config.yaml
n_layer: 12
d_model: 192
n_head: 3
n_kv_head: 3
head_dim: 64
d_mlp: 768
vocab_size: 8192
activation: "tanh_gelu"
norm: "layernorm"
norm_place: "pre"
norm_eps: 1e-05
positions: "learned"
qk_norm: false
attn_scale: 0.125
bias: "all"
tie_embeddings: false
parallel_block: false
init: "normal"
init_std_qkv: 0.0361
init_std_o: 0.00736
init_std_up: 0.0361
init_std_down: 0.00736
init_out_by_depth: true
optimizer: "soap_variant"
lr: 0.0054
lr_mult_o: 0.855
beta1: 0.95
beta2: 0.99
lr_head: 0.00552
grad_clip: 0.5
warmup_steps: 200
schedule: "wsd"
decay_fraction: 0.456
decay_shape: "linear"
final_lr_fraction: 0.1
batch_tokens: [32768, 65536, 98304]
seq_len: 512
doc_mask: false
train_tokens: 131500000
steps: 2062
dataset: "wikipedia_en"
Each number is 50 + 12 x the weight over its row's rms, rounded and kept within 0 to 99. Layers, rows and columns count from 0. The size before them is the row's rms in percent of the matrix's.

# down: layer 9 MLP down (transposed), 768x192, rms 0.138, rows 653-677, columns 0-63
# up: layer 9 MLP up, 768x192, rms 0.128, rows 654-677, columns 0-63
down653 098:41 45 46 45 29 54 69 57 71 46 34 51 39 54 53 63 65 34 63 50 47 38 54 36 39 36 56 29 33 54 44 44 69 48 68 46 50 07 39 61 65 32 40 43 35 47 53 54 47 72 45 51 20 50 49 48 54 48 44 61 28 63 41 78
up654 090:49 46 46 70 56 53 34 58 51 59 37 60 56 48 52 28 67 57 65 70 36 66 51 54 67 49 44 38 52 45 63 37 34 49 63 42 41 68 48 48 51 15 50 41 51 71 47 51 28 63 54 56 60 29 58 53 34 40 54 22 38 42 56 48
down654 095:51 63 59 37 52 63 66 35 46 80 39 60 67 59 32 70 41 42 39 54 49 49 51 53 41 53 39 49 56 47 70 50 67 51 51 43 65 58 50 77 60 48 52 69 53 67 33 45 49 31 57 64 44 50 54 33 31 69 45 65 64 47 45 55
up655 095:53 64 38 61 44 48 58 59 15 37 69 35 45 41 54 41 64 47 40 68 64 61 51 59 24 57 44 80 66 35 51 55 54 62 44 28 61 52 50 45 51 29 61 59 34 36 52 30 70 58 55 49 42 47 48 53 46 42 51 76 39 64 31 40
down655 101:67 45 40 40 51 30 54 50 81 49 58 71 48 46 59 48 61 45 64 50 32 44 81 46 38 51 40 49 41 51 48 43 76 35 39 46 57 55 42 60 39 63 51 33 64 70 38 61 42 46 39 62 76 74 72 51 56 34 48 50 38 41 55 48
up656 098:31 47 45 58 49 39 35 34 43 38 51 59 33 42 28 42 49 41 34 43 63 58 50 47 57 67 36 36 28 55 56 57 52 54 55 31 50 49 57 67 04 65 60 39 47 35 31 41 56 43 30 46 51 59 50 48 46 52 35 44 55 51 43 61
down656 106:45 42 46 60 63 56 42 42 51 62 55 52 51 66 51 67 37 51 47 25 59 50 42 48 51 26 26 48 59 64 45 50 46 54 27 54 80 33 58 50 53 57 61 49 49 58 45 60 85 54 57 37 29 30 50 55 59 46 31 48 46 53 52 71
up657 094:45 39 66 42 48 48 42 41 72 53 29 45 34 36 49 55 65 43 47 32 52 49 47 64 37 48 43 44 61 42 61 52 41 43 30 53 39 58 45 39 49 41 40 64 61 32 58 46 33 52 62 54 52 58 53 31 37 33 55 44 56 42 55 58
down657 093:53 47 40 46 45 70 54 44 37 46 57 57 44 35 47 44 47 46 39 58 54 43 54 55 53 61 66 62 43 50 64 60 45 56 50 48 35 42 34 63 75 58 40 31 46 57 32 26 40 39 58 43 74 59 67 47 56 37 50 54 56 54 64 73
up658 099:18 57 59 34 28 32 45 42 44 56 54 55 43 34 56 54 40 63 50 53 26 56 27 47 53 79 42 70 62 55 63 17 48 29 49 50 60 58 47 37 64 58 46 64 44 63 35 55 51 45 47 58 52 51 33 47 61 49 71 55 57 39 39 40
down658 094:61 53 58 26 63 65 44 43 61 56 60 60 64 30 48 43 49 44 61 37 67 45 60 50 50 62 34 68 56 19 37 35 23 40 53 64 50 63 45 52 36 41 45 73 47 44 39 39 34 61 43 71 67 51 64 57 62 75 43 50 55 53 41 53
up659 092:34 61 63 52 42 35 47 64 52 48 44 54 37 49 54 56 41 38 57 62 61 55 40 55 59 48 46 59 40 72 47 32 55 53 74 38 29 69 48 26 70 61 56 58 57 60 42 34 44 44 49 41 36 55 54 49 54 63 59 49 39 44 59 72
down659 096:66 39 25 58 24 60 40 24 49 60 41 40 47 45 63 45 58 69 60 35 52 55 48 42 50 57 30 45 63 52 45 53 48 46 18 61 46 32 61 68 35 46 45 37 61 53 38 47 69 49 43 38 54 44 42 65 53 43 34 51 48 42 33 42
up660 109:44 43 39 19 69 55 65 61 56 48 37 64 62 47 58 69 47 55 46 42 43 62 38 54 43 60 42 33 49 70 54 42 53 30 52 56 58 52 55 42 39 60 36 57 63 45 42 67 68 42 45 29 69 38 53 70 65 59 55 43 71 59 46 42
down660 102:47 48 54 27 60 52 57 49 59 57 36 47 46 53 53 66 52 38 48 30 55 25 41 61 46 58 60 22 60 51 38 53 41 58 33 53 42 40 48 94 45 59 37 41 36 44 64 60 50 49 64 29 48 54 45 52 36 68 57 22 53 34 50 66
up661 091:39 51 53 57 56 43 35 65 41 70 49 45 25 33 33 27 46 45 71 54 51 68 65 70 55 45 41 52 69 41 70 35 36 50 54 60 54 51 36 39 56 39 63 62 33 47 51 46 61 61 46 52 59 48 61 27 48 48 53 59 68 29 61 82
down661 088:44 63 27 69 48 29 33 42 59 62 46 45 56 40 53 62 45 69 62 57 51 61 75 40 54 34 30 52 44 28 69 81 37 57 40 60 48 63 41 43 43 34 49 60 42 48 34 38 54 59 37 58 53 49 37 58 47 43 50 59 68 69 59 49
up662 102:57 50 50 63 44 55 38 36 67 55 59 58 33 39 58 35 48 47 43 16 42 62 39 41 56 83 38 66 45 50 24 59 65 59 75 43 61 52 64 49 58 42 37 61 65 47 55 49 39 35 50 46 35 51 42 47 65 41 43 63 67 29 24 40
down662 103:45 41 57 72 52 65 55 72 50 62 63 57 50 22 30 52 44 60 71 35 69 57 31 43 35 73 47 45 45 59 64 57 51 51 71 70 64 41 38 69 74 70 48 36 44 66 72 44 67 59 61 50 27 52 54 28 50 48 61 51 56 65 37 49
up663 094:43 54 37 59 55 46 50 43 30 40 50 43 50 65 51 52 62 60 49 32 56 29 60 45 68 35 41 65 41 34 53 49 62 34 52 32 66 61 63 37 53 34 72 51 42 34 33 21 22 40 60 21 61 40 50 37 61 34 67 56 55 57 53 81
down663 100:61 66 35 70 48 53 54 70 19 54 69 60 53 55 55 50 50 46 41 29 66 48 54 36 34 45 53 45 43 62 35 30 59 57 57 51 57 43 61 38 45 55 68 60 72 67 50 56 47 42 62 57 45 65 47 16 53 61 66 64 51 41 50 65
up664 100:44 61 62 56 55 44 56 55 57 50 56 45 55 69 58 14 50 46 32 71 37 37 46 57 48 58 56 56 52 35 63 70 35 33 59 49 32 54 36 33 43 50 54 29 61 40 41 38 30 56 35 42 44 32 37 45 56 50 36 61 70 52 28 59
down664 099:62 54 60 66 45 49 49 65 32 67 41 52 37 55 57 42 52 37 36 40 53 53 61 41 23 41 55 54 44 56 71 48 55 38 66 54 51 39 53 46 45 50 59 55 46 39 80 44 48 48 64 46 88 25 29 62 33 45 35 64 47 58 61 56
up665 096:52 62 44 50 54 25 38 32 49 33 36 50 52 70 41 37 74 38 49 54 46 52 51 56 51 53 39 48 23 71 44 35 44 43 55 54 39 39 76 49 30 61 39 47 41 53 42 25 49 49 49 46 45 42 29 61 40 71 66 71 50 49 42 39
down665 090:37 47 30 54 37 53 60 53 54 52 78 47 46 54 69 71 61 54 71 56 76 50 57 64 78 38 51 63 64 54 30 54 38 44 51 48 27 29 35 31 50 56 59 48 43 57 43 46 44 44 30 57 54 64 56 40 53 46 27 70 45 55 56 42
up666 098:65 42 57 54 72 46 51 45 61 40 46 61 69 45 55 40 48 51 43 44 61 41 40 50 33 45 61 47 49 26 53 25 30 40 47 66 36 55 67 46 68 52 48 27 62 70 61 36 50 52 51 53 47 27 73 62 69 50 50 66 54 80 49 58
down666 096:37 51 50 40 64 60 59 52 42 59 41 39 49 61 51 49 49 45 42 48 57 38 56 68 54 74 41 58 40 49 49 32 61 61 46 44 66 32 63 47 45 35 52 56 60 44 60 66 47 53 60 46 59 56 47 48 44 26 18 43 40 72 67 40
up667 094:46 43 47 30 65 67 51 44 44 43 21 42 52 35 54 40 16 49 49 57 63 32 57 54 38 72 65 61 40 46 37 53 51 51 48 46 64 53 56 46 53 58 53 70 43 35 42 70 29 48 47 27 58 53 60 66 49 45 57 28 54 63 52 73
down667 091:63 36 52 36 76 38 38 58 48 57 43 44 60 48 46 50 31 49 53 57 53 48 36 45 74 43 50 46 35 38 57 51 36 62 45 41 54 56 27 45 49 51 40 60 39 89 39 55 62 54 64 46 39 42 56 54 52 48 62 59 55 41 43 55
up668 102:66 44 43 65 38 54 26 52 37 57 46 51 64 46 46 55 50 55 59 51 55 47 39 63 38 44 40 32 55 52 66 34 49 44 46 65 48 57 67 51 32 51 53 49 58 45 50 52 44 33 31 44 26 42 36 46 43 59 52 78 52 66 57 47
down668 099:49 56 51 48 48 41 58 47 47 63 30 38 46 53 59 54 43 37 43 45 56 69 79 50 62 45 43 50 51 23 58 72 49 56 39 15 71 40 57 50 48 54 49 63 58 55 52 53 42 58 54 40 52 67 34 30 27 29 51 53 62 58 31 66
up669 101:43 51 54 46 65 47 42 58 53 18 51 49 51 62 62 61 35 48 41 61 42 33 45 44 85 43 46 78 71 36 58 57 42 68 64 43 69 52 34 63 49 36 65 58 47 39 55 13 44 44 66 60 59 30 33 68 38 49 40 55 64 50 34 58
down669 106:47 25 48 28 63 44 52 38 34 47 37 55 48 43 41 55 52 67 37 54 30 74 46 62 54 65 51 45 58 73 69 27 59 46 69 54 48 63 44 44 54 53 53 43 52 64 44 25 41 39 53 55 67 57 47 31 36 54 54 54 58 66 48 48
up670 100:39 35 70 56 49 57 48 38 55 61 69 47 56 32 45 35 46 52 52 68 60 41 42 42 76 81 79 46 43 56 46 55 49 35 75 35 40 53 72 61 52 45 68 53 47 38 59 44 42 60 56 50 39 45 56 44 38 50 51 34 72 68 43 62
down670 099:31 57 61 50 39 47 43 63 60 69 59 45 70 54 39 67 37 51 50 53 75 41 30 31 51 40 40 32 63 38 49 69 38 63 43 63 68 47 67 48 44 64 61 54 39 64 46 56 46 48 34 62 56 26 53 43 39 63 33 55 43 49 35 49
up671 094:74 49 40 57 65 47 32 65 43 37 33 75 34 50 51 27 51 63 56 38 41 62 54 57 23 52 50 43 53 45 49 44 72 53 41 35 51 56 33 78 55 61 61 42 69 39 65 41 58 29 30 67 55 50 66 33 62 50 63 54 67 39 41 47
down671 088:48 49 51 44 54 67 57 54 52 58 54 64 52 85 27 41 57 46 32 40 37 53 33 58 48 59 63 59 45 46 40 41 74 22 58 54 49 55 39 36 40 50 54 65 58 54 54 60 29 46 76 49 38 55 32 47 72 51 57 34 58 41 71 63
up672 115:27 40 45 33 45 54 64 52 64 58 70 31 33 29 36 49 68 45 51 51 53 46 60 57 55 55 58 48 52 39 36 61 45 29 39 63 51 49 70 42 61 53 76 61 60 35 65 67 63 62 49 52 38 59 55 45 33 66 46 52 59 70 54 40
down672 110:58 37 48 54 30 64 35 65 37 58 37 33 29 48 52 56 90 50 47 47 33 37 49 49 27 41 53 45 56 44 67 43 47 52 42 30 79 39 47 48 53 34 59 24 60 50 48 48 76 62 65 68 52 57 45 62 48 50 62 55 53 63 45 58
up673 092:58 63 42 36 60 51 49 45 51 54 50 51 48 35 52 45 66 49 44 54 41 71 25 50 45 60 45 55 51 38 57 38 42 49 64 26 48 39 54 22 37 41 74 54 48 46 51 67 14 37 45 52 50 61 25 44 49 51 67 41 42 66 40 41
down673 098:52 42 50 72 59 64 62 50 40 49 38 52 34 54 50 57 56 56 60 28 51 50 53 42 49 71 41 27 52 54 50 46 68 44 60 35 54 57 43 59 29 39 54 45 64 45 42 43 58 38 67 40 46 47 69 44 41 79 55 54 69 41 62 53
up674 105:58 45 29 35 57 62 25 50 46 40 55 20 64 48 44 42 56 68 43 69 52 34 62 60 42 69 51 61 41 55 49 51 58 48 31 55 49 76 47 41 58 48 58 69 30 38 67 63 37 59 41 29 67 25 35 40 65 43 63 43 68 63 49 80
down674 116:67 44 49 45 47 46 47 63 66 52 58 54 36 64 42 58 42 39 39 30 24 43 58 30 59 54 66 56 37 33 51 37 35 53 53 69 21 40 77 27 39 55 30 47 40 70 61 44 45 67 49 59 58 56 15 28 63 41 51 59 56 39 31 53
up675 111:39 43 75 62 23 29 61 49 40 33 41 48 42 68 58 69 55 67 33 52 57 56 35 43 40 47 53 11 66 60 45 44 34 21 47 59 49 61 49 65 52 56 50 62 48 37 60 50 41 36 53 57 50 47 42 48 48 34 48 58 38 51 51 40
down675 106:30 51 52 59 62 48 53 43 57 53 42 48 53 38 61 62 59 43 60 52 41 50 57 42 48 29 66 41 61 32 43 55 35 45 54 27 43 33 55 54 45 45 48 75 50 59 66 48 62 43 67 33 65 70 46 61 58 71 48 52 48 51 43 51
up676 098:49 47 44 27 48 55 69 63 53 45 31 53 32 49 62 53 44 56 66 42 60 62 76 69 63 36 65 50 32 49 47 45 39 54 60 54 49 62 57 63 61 47 72 36 46 49 46 52 60 31 58 51 24 49 50 39 60 35 68 54 42 58 54 61
down676 098:71 56 41 49 55 30 56 63 72 43 45 42 50 73 61 52 46 35 53 63 56 31 36 55 62 51 44 26 52 58 48 41 42 66 43 52 46 79 46 46 59 63 58 53 48 51 37 71 56 55 60 43 36 65 43 44 46 58 54 46 69 39 45 74
up677 097:51 41 34 51 41 72 56 48 44 61 48 62 58 28 35 53 51 64 56 39 69 53 43 35 47 53 66 60 50 45 53 50 63 61 64 59 54 56 57 59 73 32 47 72 60 28 55 52 74 44 52 43 55 53 42 57 32 45 56 52 50 50 45 55
down677 098:63 55 21 44 51 55 45 33 49 46 51 43 57 37 56 35 56 60 54 46 49 67 41 58 50 36 50 39 38 47 57 63 50 65 71 56 24 46 33 54 33 64 56 47 49 39 74 33 63 65 52 38 60 45 26 64 57 34 52 62 48 47 76 51